Weights of a small transformer language model.
Size: 10 layers, MLP 832 SwiGLU, 14.3M parameters.
Each number is 128 + 24 x the weight over its row's rms, rounded and kept within 0 to 255. Layers, rows and columns count from 0. Numbers have three digits each. The size before them is the row's rms in percent of the matrix's.

# up: layer 2 MLP up, 832x320, rms 0.0348, rows 538-551, columns 0-159
# down: layer 2 MLP down (transposed), 832x320, rms 0.0325, rows 538-550, columns 0-159
# gate: layer 2 MLP gate, 832x320, rms 0.0353, rows 539-551, columns 0-159
up538 096:138138121107173134135112131112111146153119148122108116155108087101160108147135134199142102150090113124156148116161140103104126150138125116166098066089104111125135091122106123150169117104125120133134104110162097124122100161100091119134089123144126149118090144128158112160126118124149086129129120088147143155154128151136140109165162152140116133100147104117170086125107145136128138148187121131146166144140154100060116118136095068179124102140120125141128112119126105106127130069148145
down538 094:140087089122066149135141130125162129120131142135155103130083156111135187075161121105089155128176168107091126153098109150160161144152132145090110158111096123108130137140151140133075156134134130083104177090123159129128170102137156168117148135136121107136128138109087147064148149124158146146111131127156136108099083112124139116160135100108139131130101114146129146121153145099153133116100154120125102111104122119146134174136091147098150148125149135130170190156120142145123101115111117
gate539 107:177135158173090142136139160072165083167173119089134144172158140174165131104118156141120155158151136155067129133119173082113122152145140098123082175121110156142104126142134141097131125115150127184085134134114129114141100154120111155108120143142147144131143131098161142115146128095168103114175107080112110135115156165129110176105120129103127111124120127137142169112161123192084174080074134101132149126143126149120131092155122173126125135140111141150125145137131124098132144127137121
up539 099:124096110137118181105127139149099094133104140150162161137114136105154138181138137171102137147143092141138163137115095135142137121073122119129123097101158177116167107121111143116125133141087135130092148127119140160140167140118122122142086149132109090186136125153106188125122111093138095153109120110145129120174121095116138102092087128161116143133132143183176106088108130102150115150145099141165115141112082108102119112056154141188122117124148125156136128143127154134107126117105143
down539 105:149136123092173128147160131114116119107113166150118100176111130109152140153147071172150104124191114148169119119100087126130100117120120123081109138112142153129132158197117182097102097130091129120127111147148116161140105106128113095138141103136115148122107126154139154155116136115139161161103132116156114131117117141108124070139111111180113126087111111137099118105131134129115149122152135117126105117191124084119131158104136114132134122143151154134113131123127171139088113146128137
gate540 097:120135080151160101102133120105080143119131128083113104138167104134048082119124128145139134102162154134076121121108109110125140129158143127160128108140113160116091136115098118126143142118125143099102111137085107125105113118104119150129152118141110178101124155130145132094137161129162127153152117104124078091128121112135080132112142124124130142123137102143098153122163130108126106136139125066129166120165137160127107084097103143099168136128134165189094137089134167198113152151151120
up540 100:122088091151175084123141107112116118104104184158147100121164149160166163148109125102124161111150131120100117151134118155149145116151155107109130095124121190094056128120146117147123124093137126105100078133104106103145161157123115115156125119119079108089093094151104131167093136110141131091154110119105120143151124167116106155100096130125134161111179147154126141167125119115142152125097144123147138108140134121147142137112132069141066135126142136125156119118140151131117149142107128
down540 104:111137151125135130160126105156158151100132122154104147140127123128178157148110126153137117132086113128196152157156129169134129088099113142128163158113105119129138123128103128127139122116102160139139136136171141135132127126165137114132125163118141096168118130160085133153111128115146126127134116141142160144108100170102145109113114152142145121127102141086120091125129131148140174155138139141119111145105154107154138181122158111150120115107121099107148117143136094103159146095111143
gate541 095:145127074204140139126123135104138110113130125140135152151132151121143090120113150090152109141144164119121136126155143087135166127079153120102146100155123140137124104122117142134102103128146156127105124159121112115092152135142112122141137103137149160085096125118182152140120143074147121139123110118141134152104116113146108141105154159127121140105124136124134116146123142136091187108123156166111118109138122141113101137112104133140107156141116160182102112107184139129144141130095117
up541 097:135104125178142182123133153095149111145095119176130149119113183131100137111164122115099099137118115160139105170131120106130142097120131201131107085146123094118128105126173128165113078123132144147129147152091108119143151135175094125157132119146097130097113158137164164148120126131109127159139142105130122177168095108167075165097120152149087143108144148114126164137113124160137156116098146177126113143156151110111129105113092129162090125145178125144079114117111132078136136154145122
down541 089:125118155095090144130134115150117133118098133098105120111131161125124153185155133141111124113080116160134105177123131154140068119137114179139126133104177103098143095108167097136122131137088119103138132088114127152154083127153157158113157139143115093153141139151116134111151146158105138158116135105085133121184166158109141114112111137149100149139130114167142156078114127124170114131138122107138131146121117115144160097113140125133164114118138102097133114147088094120117099159163163
gate542 099:097125134149120169087124123176089150106121141096125135133177126133116100168091176133134129139133122091141139132093109099160121102121140167109092122144064141132144120126123148122121095091111121127086159107117124141137110113086117138130107159107156099144136126127119140105104153137157110140120115152139154103128151109153126144165131132162089113110110133117126142051136153149148120137080062161136133096129128166102127104140094148128116129110129116180088181104130144133150134119111117
up542 098:142173170104112113093170118124157100084123117155094102130102180141146124104114123149139161138129161107163121147117097088158105143128150124121130139114144096116094162139097128115114131131126118118144097165132167110117099116150083145166146107158106134141153122078154156155129098132152068174129165157145119104157140136106096097180140156175140153106145140135100100115118133084167091127117173130169130139102117158114118117140131130098166106109159070104160118123103106183098115107140144
down542 102:103105098147114113150126135139149140139140110112133095101073126109111092172170133092146084101125140148102105154186146132101142140168144135133166098141168123116158163136151129109117130121144120111101130114146113146144136162161164125137121094145093164117101100100111125135162103116106146143092116127067130170156112116108133085091094104115144115174145131106127089152148128132075140133149112112088090145128161111147136134161103127104145126116121143118114129143123126148111096112137125
gate543 106:087128131121147152089114139144138137113144113142121125128162119125110177099118124147130107095111133103115123110078111115137115155161104092155124113151142113114116119121145120088115117110156131138163147142164141168121129156135129143153106110079166149129146148118118117153109127131127133200095138105077084117123159119108146144097113131113159085128072132137131124123111104082115117138072107124108115139109150132150096144133104126103146109134136128136159179163155118087115133143143151
up543 102:111147142127135113139153117121167118118093121154133129118110129148125121106137137177105119165118136136095116153172125095110133119146118097109121101124157117129113078136096123102139170115122075141112127137081150084130153168164108162147084163126118095114104123086120114192146169104130101117129072133163102138142135109093170125155121162140157111093130114106150119116097110136086141140134113134138126087111130101114142123127135126137103148137094114132104131097085098143080142134123150
down543 106:142119148153115118186127115113105133123115154111159169150119115090146126122143119110155106150155107146119115116141113134145148129138129094126151165095123154160102143147118145149113134104135130144079143104094172113111140085099135111122072131095093123148127155132186168109147125101122130106186177121127149149140085157135146139123141129159102141113122163104127137112104140128153103119137131141153151118127152145142157168144200128154090158121137091171123124110126167157166153138115135
gate544 097:108142082145140114192119163110126116111120129093151092127128108128156143149146126151132139154060140118115162108121144131142131085133143139107154132076141115146118127124105124178127163123119162156088126113113109128115140168101177134124107115081107128137101124089126159146115140094111149129142137171124112108089112174111116156118164135169140141090099132150150101150108126107112167140135161156143103136162164110110113156106130156159142148103129101176133122134168144159146142108189131
up544 096:111166095147152117177111139152146108103120137075155123159127144124129174139150117110097158144089114143086170150148146119167134088143128181113110124087164115081100129113094132140110138088135129176109121135106119114171125124130146109156125138114104122121104135089102137155128096133121184120185121138089129137122103154073097147117124137158130155098120157147108124149102105125139144113099154142165108131161172116110138124127110143152106132153158137129096088142114176133148123111172164
down544 092:144146175156094152112091121175103125122111122116125139134135161138135137152138115085133160105147102149134114143076128123132149126125137107162074102137161130109095111091142132129119095129111090133148140136130146148157138102141105113137171166155122133103109126157136071116178118141138117133142133132108137138155105096143136136160108143106132167125158132137091161117147155141172110118108102118151147108133086131128142067151125092106102132157123148129099137130065147090113122155115154
gate545 100:155143112161104112127140155129130134121178111076109117128098123115124112095113157154120127139132122158129130115129136116101122173136144146140155120091144140169181135154113073104145118141135104133141163136127153101120143126119147107115111104146137113125178163127155153142185104086126094141155141129113106144135127096153105121123144133088121157125106058146105157180116139067092108143094117142113156135119107101125155136134122158098124176090133146138119108125152139161134150157120164
up545 100:131138148102151151157165127131070157131057118114110087145145110156131120162137148091096094152146146090163140102133117182137107117124165112119153133116123112137145146107135122155137115112103161153101095101122089167069096154140138155128136137078127123103158107150104114109138138180159167140125134131097121110110151126125166148127118124107135093134145155112168080142175141116162131136162092136133079120096130152115090150124144107163130088149064144168141119137117120126116144101150106
down545 104:148155126117127140139194143124090129108161128108087113114147128125126138148126188074130076128130160119141134131155143128132128111103172143134182109112100127140163150108113069126156104152120153130085136128142146134133098119135148154157120127106138124094137125109111103085158108132148119124117164150092138117120190128127176158157102140108107101098135111129149102157176134083134120150091086126146054117137105153123100158111127151136092132144108112169153113128143134110114149124127127
gate546 097:168089130135171100116182090208118117128121135136095116111168115158093133136117153100136136132143166109101149090119129119122129187154102113130150140079091102118141149118129101134113133153108165141142121141100140109143106130157102131102112112119111154103143097105152132113103140146111138155125130111110092116069129134119153155119094105127125127113159107108152144134131100136139102125184143124134131136128123113132150115147128123128142134163119136146100165113132141147134095100144124
up546 096:162153105108165128175121137141088112143149127125157142117126114122138103098096135122128128127128145139123095152159105088072130100157121134137181115128122097126151108099151106162116117116170125095157114142136136122083121140121104141155120096086169164148136112111147131107136100132113155134137121094119082140106135131134140148127147109114123137142106130100135111139114132128149080121145130151111168150140109063064093095115130170139097105150185111137102108104169142124117128102118140
down546 099:099142158127112129139135131091177168116113138110130111126137111141096090091132125166161179122117149127142124148087102126127112113129127124123145096159156108158094157138152133121139143149102091147145171124136112119146104125114157097142097139127104103145111186171097086110150185155134104107106101135145136099193119151157132147132107130154103118135144162152082141110096100134101157150140117106116056117098152162175134127161157111138120144128086147120121102133133145113129119139128124
gate547 104:143150126089127166154135099180159147149113174159119124187126141135109133106123098141101154142094170107126125085142130110155157111118104136110118159156132125101146126087110136167092132098152116175145128129134105124108105102136104143160107152112120108161135111089096113160104103123147116142175121118154166113117147201106102152088096124147098111108147146128110143113167107180139108112142131114125149132114177146136145141140090089091075116113146118150098122128153154084129131133125136
up547 099:117148148141101140122144117125145109107157118108100094139145197222125123132133086116120115127115152096141122151133176095155128097160139083145131125173126122111140133097097115128182091083145145120161093152105138112111118142114138133141127137168130132081169152103144111096127089137103125162142117140150144132151159118106126136157122163116144144140126118134127107203123089128150121116145111140123146146143190091111126119193113120121105110128149148178098109120126167137150135128118147
down547 100:125105114133146094120131145105100128144106147153154140129102072032144158137118174122123132124164108136130140101142055133107128144099118193115129138062131115141117114166143122090087158186106129132082148090115121152115142125141131133114144105102091124171081106163097148136141147105142132109101131109120128111138110133169131106109136124120110153128120134137144129061119164102115150161113144107150130097093081142151146119076105132145158144131150117071180127131143087130115132161127091
gate548 099:110160062137099162187145146154133119100110136101129092131170087145111122157132135124079099101151087073107111143110152079134085156116072104091099126181099099147167153092107131083119160135144160131104146115117110146112129118122153111143125134121102113110116114111160101137094116108114114105105138124167142121098138146125150112168113129141146133117131076169084132112158178156111141132095094160112130105106111144141164119127111140126158158098132093157124146129112140132126128129119121
up548 101:100133133159132127132121109125114171120115132169065158092138101114138140142116138177134115150117102172125117108181155150105140173101077159171133106093144153162152116146120151154123148091067095132150148118124153125131195137134122141141059121096161122148156112140129104123141122162089090126087102171099122102141104107146079153153132093116138109116110164143167123127072146083132133147136108144099141145136126113141161128152167099137113162152100133133165156132114076109144111107129150
down548 102:106145120151140132169097106144099117139093137175105093133156128146084149128099145128094093130155102112119106137148134095133167163102112142113115136149086162154096153135120116108092147145147140122139146107129073084103146146104122111152099118154125122119132106089157111140109096113115146096152127152141111090130133121162131111134102104133145101123137119147105118139121194124114087077121152122150161122114137123161116125138139098090145153127085119146190090059095109136098119142143113
gate549 099:102139125125110195145136119136128141134151106102104143151178133130122122099142174144150166134151087077131105119103140097099162129074167131113151104111094148129128107123150122126120084104130119131148130132129111116163111116134125178166164120150106140170127165138141145118124122144132116131140148111103117151146138117124079105121133099143104119117090156109182115144137111123140136100139162088104168129139156142151153179114097127124100181120110144164110135147148118150163089117121152
up549 098:173119123134105167144152166118093126149118118122153136139108135109115072094122129142138113119092089137149150158152105122117147127106083143124124141160066091110141101125112152116077147159148079154129128064142101095079134094155131166127136124151142089128126162128103132155176175121138155086112098120110118092134119092120100126147148139136091150110123134151146142099121091103123121125112082107079102121144144086182121085117149129124150105192108119132106101123121093133083132156108130
down549 100:144143168122163093140100145122186176127117114152087088093153125127130147135131065118095124131171140142116090130114150100142145140141128142126159126135164177148103122115135085182152129147144146142150120127108143128165136144099088088103114135130118165090149138149124115092122126157154119117133173162164140169108137154141123125111148133111144083149166114108150151156115151130127095124127152167184154123104120133103131169128138129160096140110104139144123145114150136131123098120136143
gate550 089:145129104118131121157104122126147135129165160121118131131141166117140086130133128133094133119095086123139102144109128130149156128145119102103150070160133139107145173118162149161104077136107117100149122154118133088123145113139138104154097123119110106163141142127087096126140101119130156138160145104150129158153140132119140126137116129186086200143118134124150099110120115145136123107099123151133113102103164148145115121127101113112087139109151136142083110120151168123148129141144172
up550 094:144163151118103160124116148116143145112098131119126111186064125116136096162100095151114125121126111129170120147139124127136150102109141151111144107131111132125111159145099163112143145156118154131113115120154117113107110121098130136131127119148137105166101123073101116125113121119127105176104150173186100131121122145103138114139145157107089120118134154171134157091122073130173130066137096068081130154085125143107161091131112118120159146111155119096095102119143165140132165127113129
down550 090:139102133155106102128154121136104118150142111138133136094160141125134161114164151085113141133145131121083138105132170146137094121172116122141117129089104114139147115129129102115103131122127089155160155124106146150134154122128132117116116145120141114098170134179156130126142128148134126094148115114094158129139174120164143123105116123140162118148115104079107134172116174153089118210127160184142130083143127141160120146136109127143110075135106128119167146169128128102122080144133123
gate551 099:149124127151158076142131127139123157145190148108140164185083134173088119111129087146100171135100103114148087118123110089121157109115122110119115151130147109090128116109100125129123105085122121106154134181155121119126099138103114136127092144133187151113114118107138133079095135142162125128155175097091123165156153160092135182131148143148139107140179114125138147124159108126149121057126136121138135140116113138125141130134145121113109148171084182135118129088142121111111144131130136
up551 097:093121112123144112100132135122160100115111158138107149105132143085107094155077118196116138126136112131130127111117139116076104112157130155166140105128127099119136147129091139104117128102132109179111134121148108127106149129126108135120102159100110107115158126160095146119159128138132122160136099115146131144171148104122076132170156130156173098104124130152155096119145142154126128174152098143104147125137151096168148168123147141111147142162127138112142134160124143088101140173146146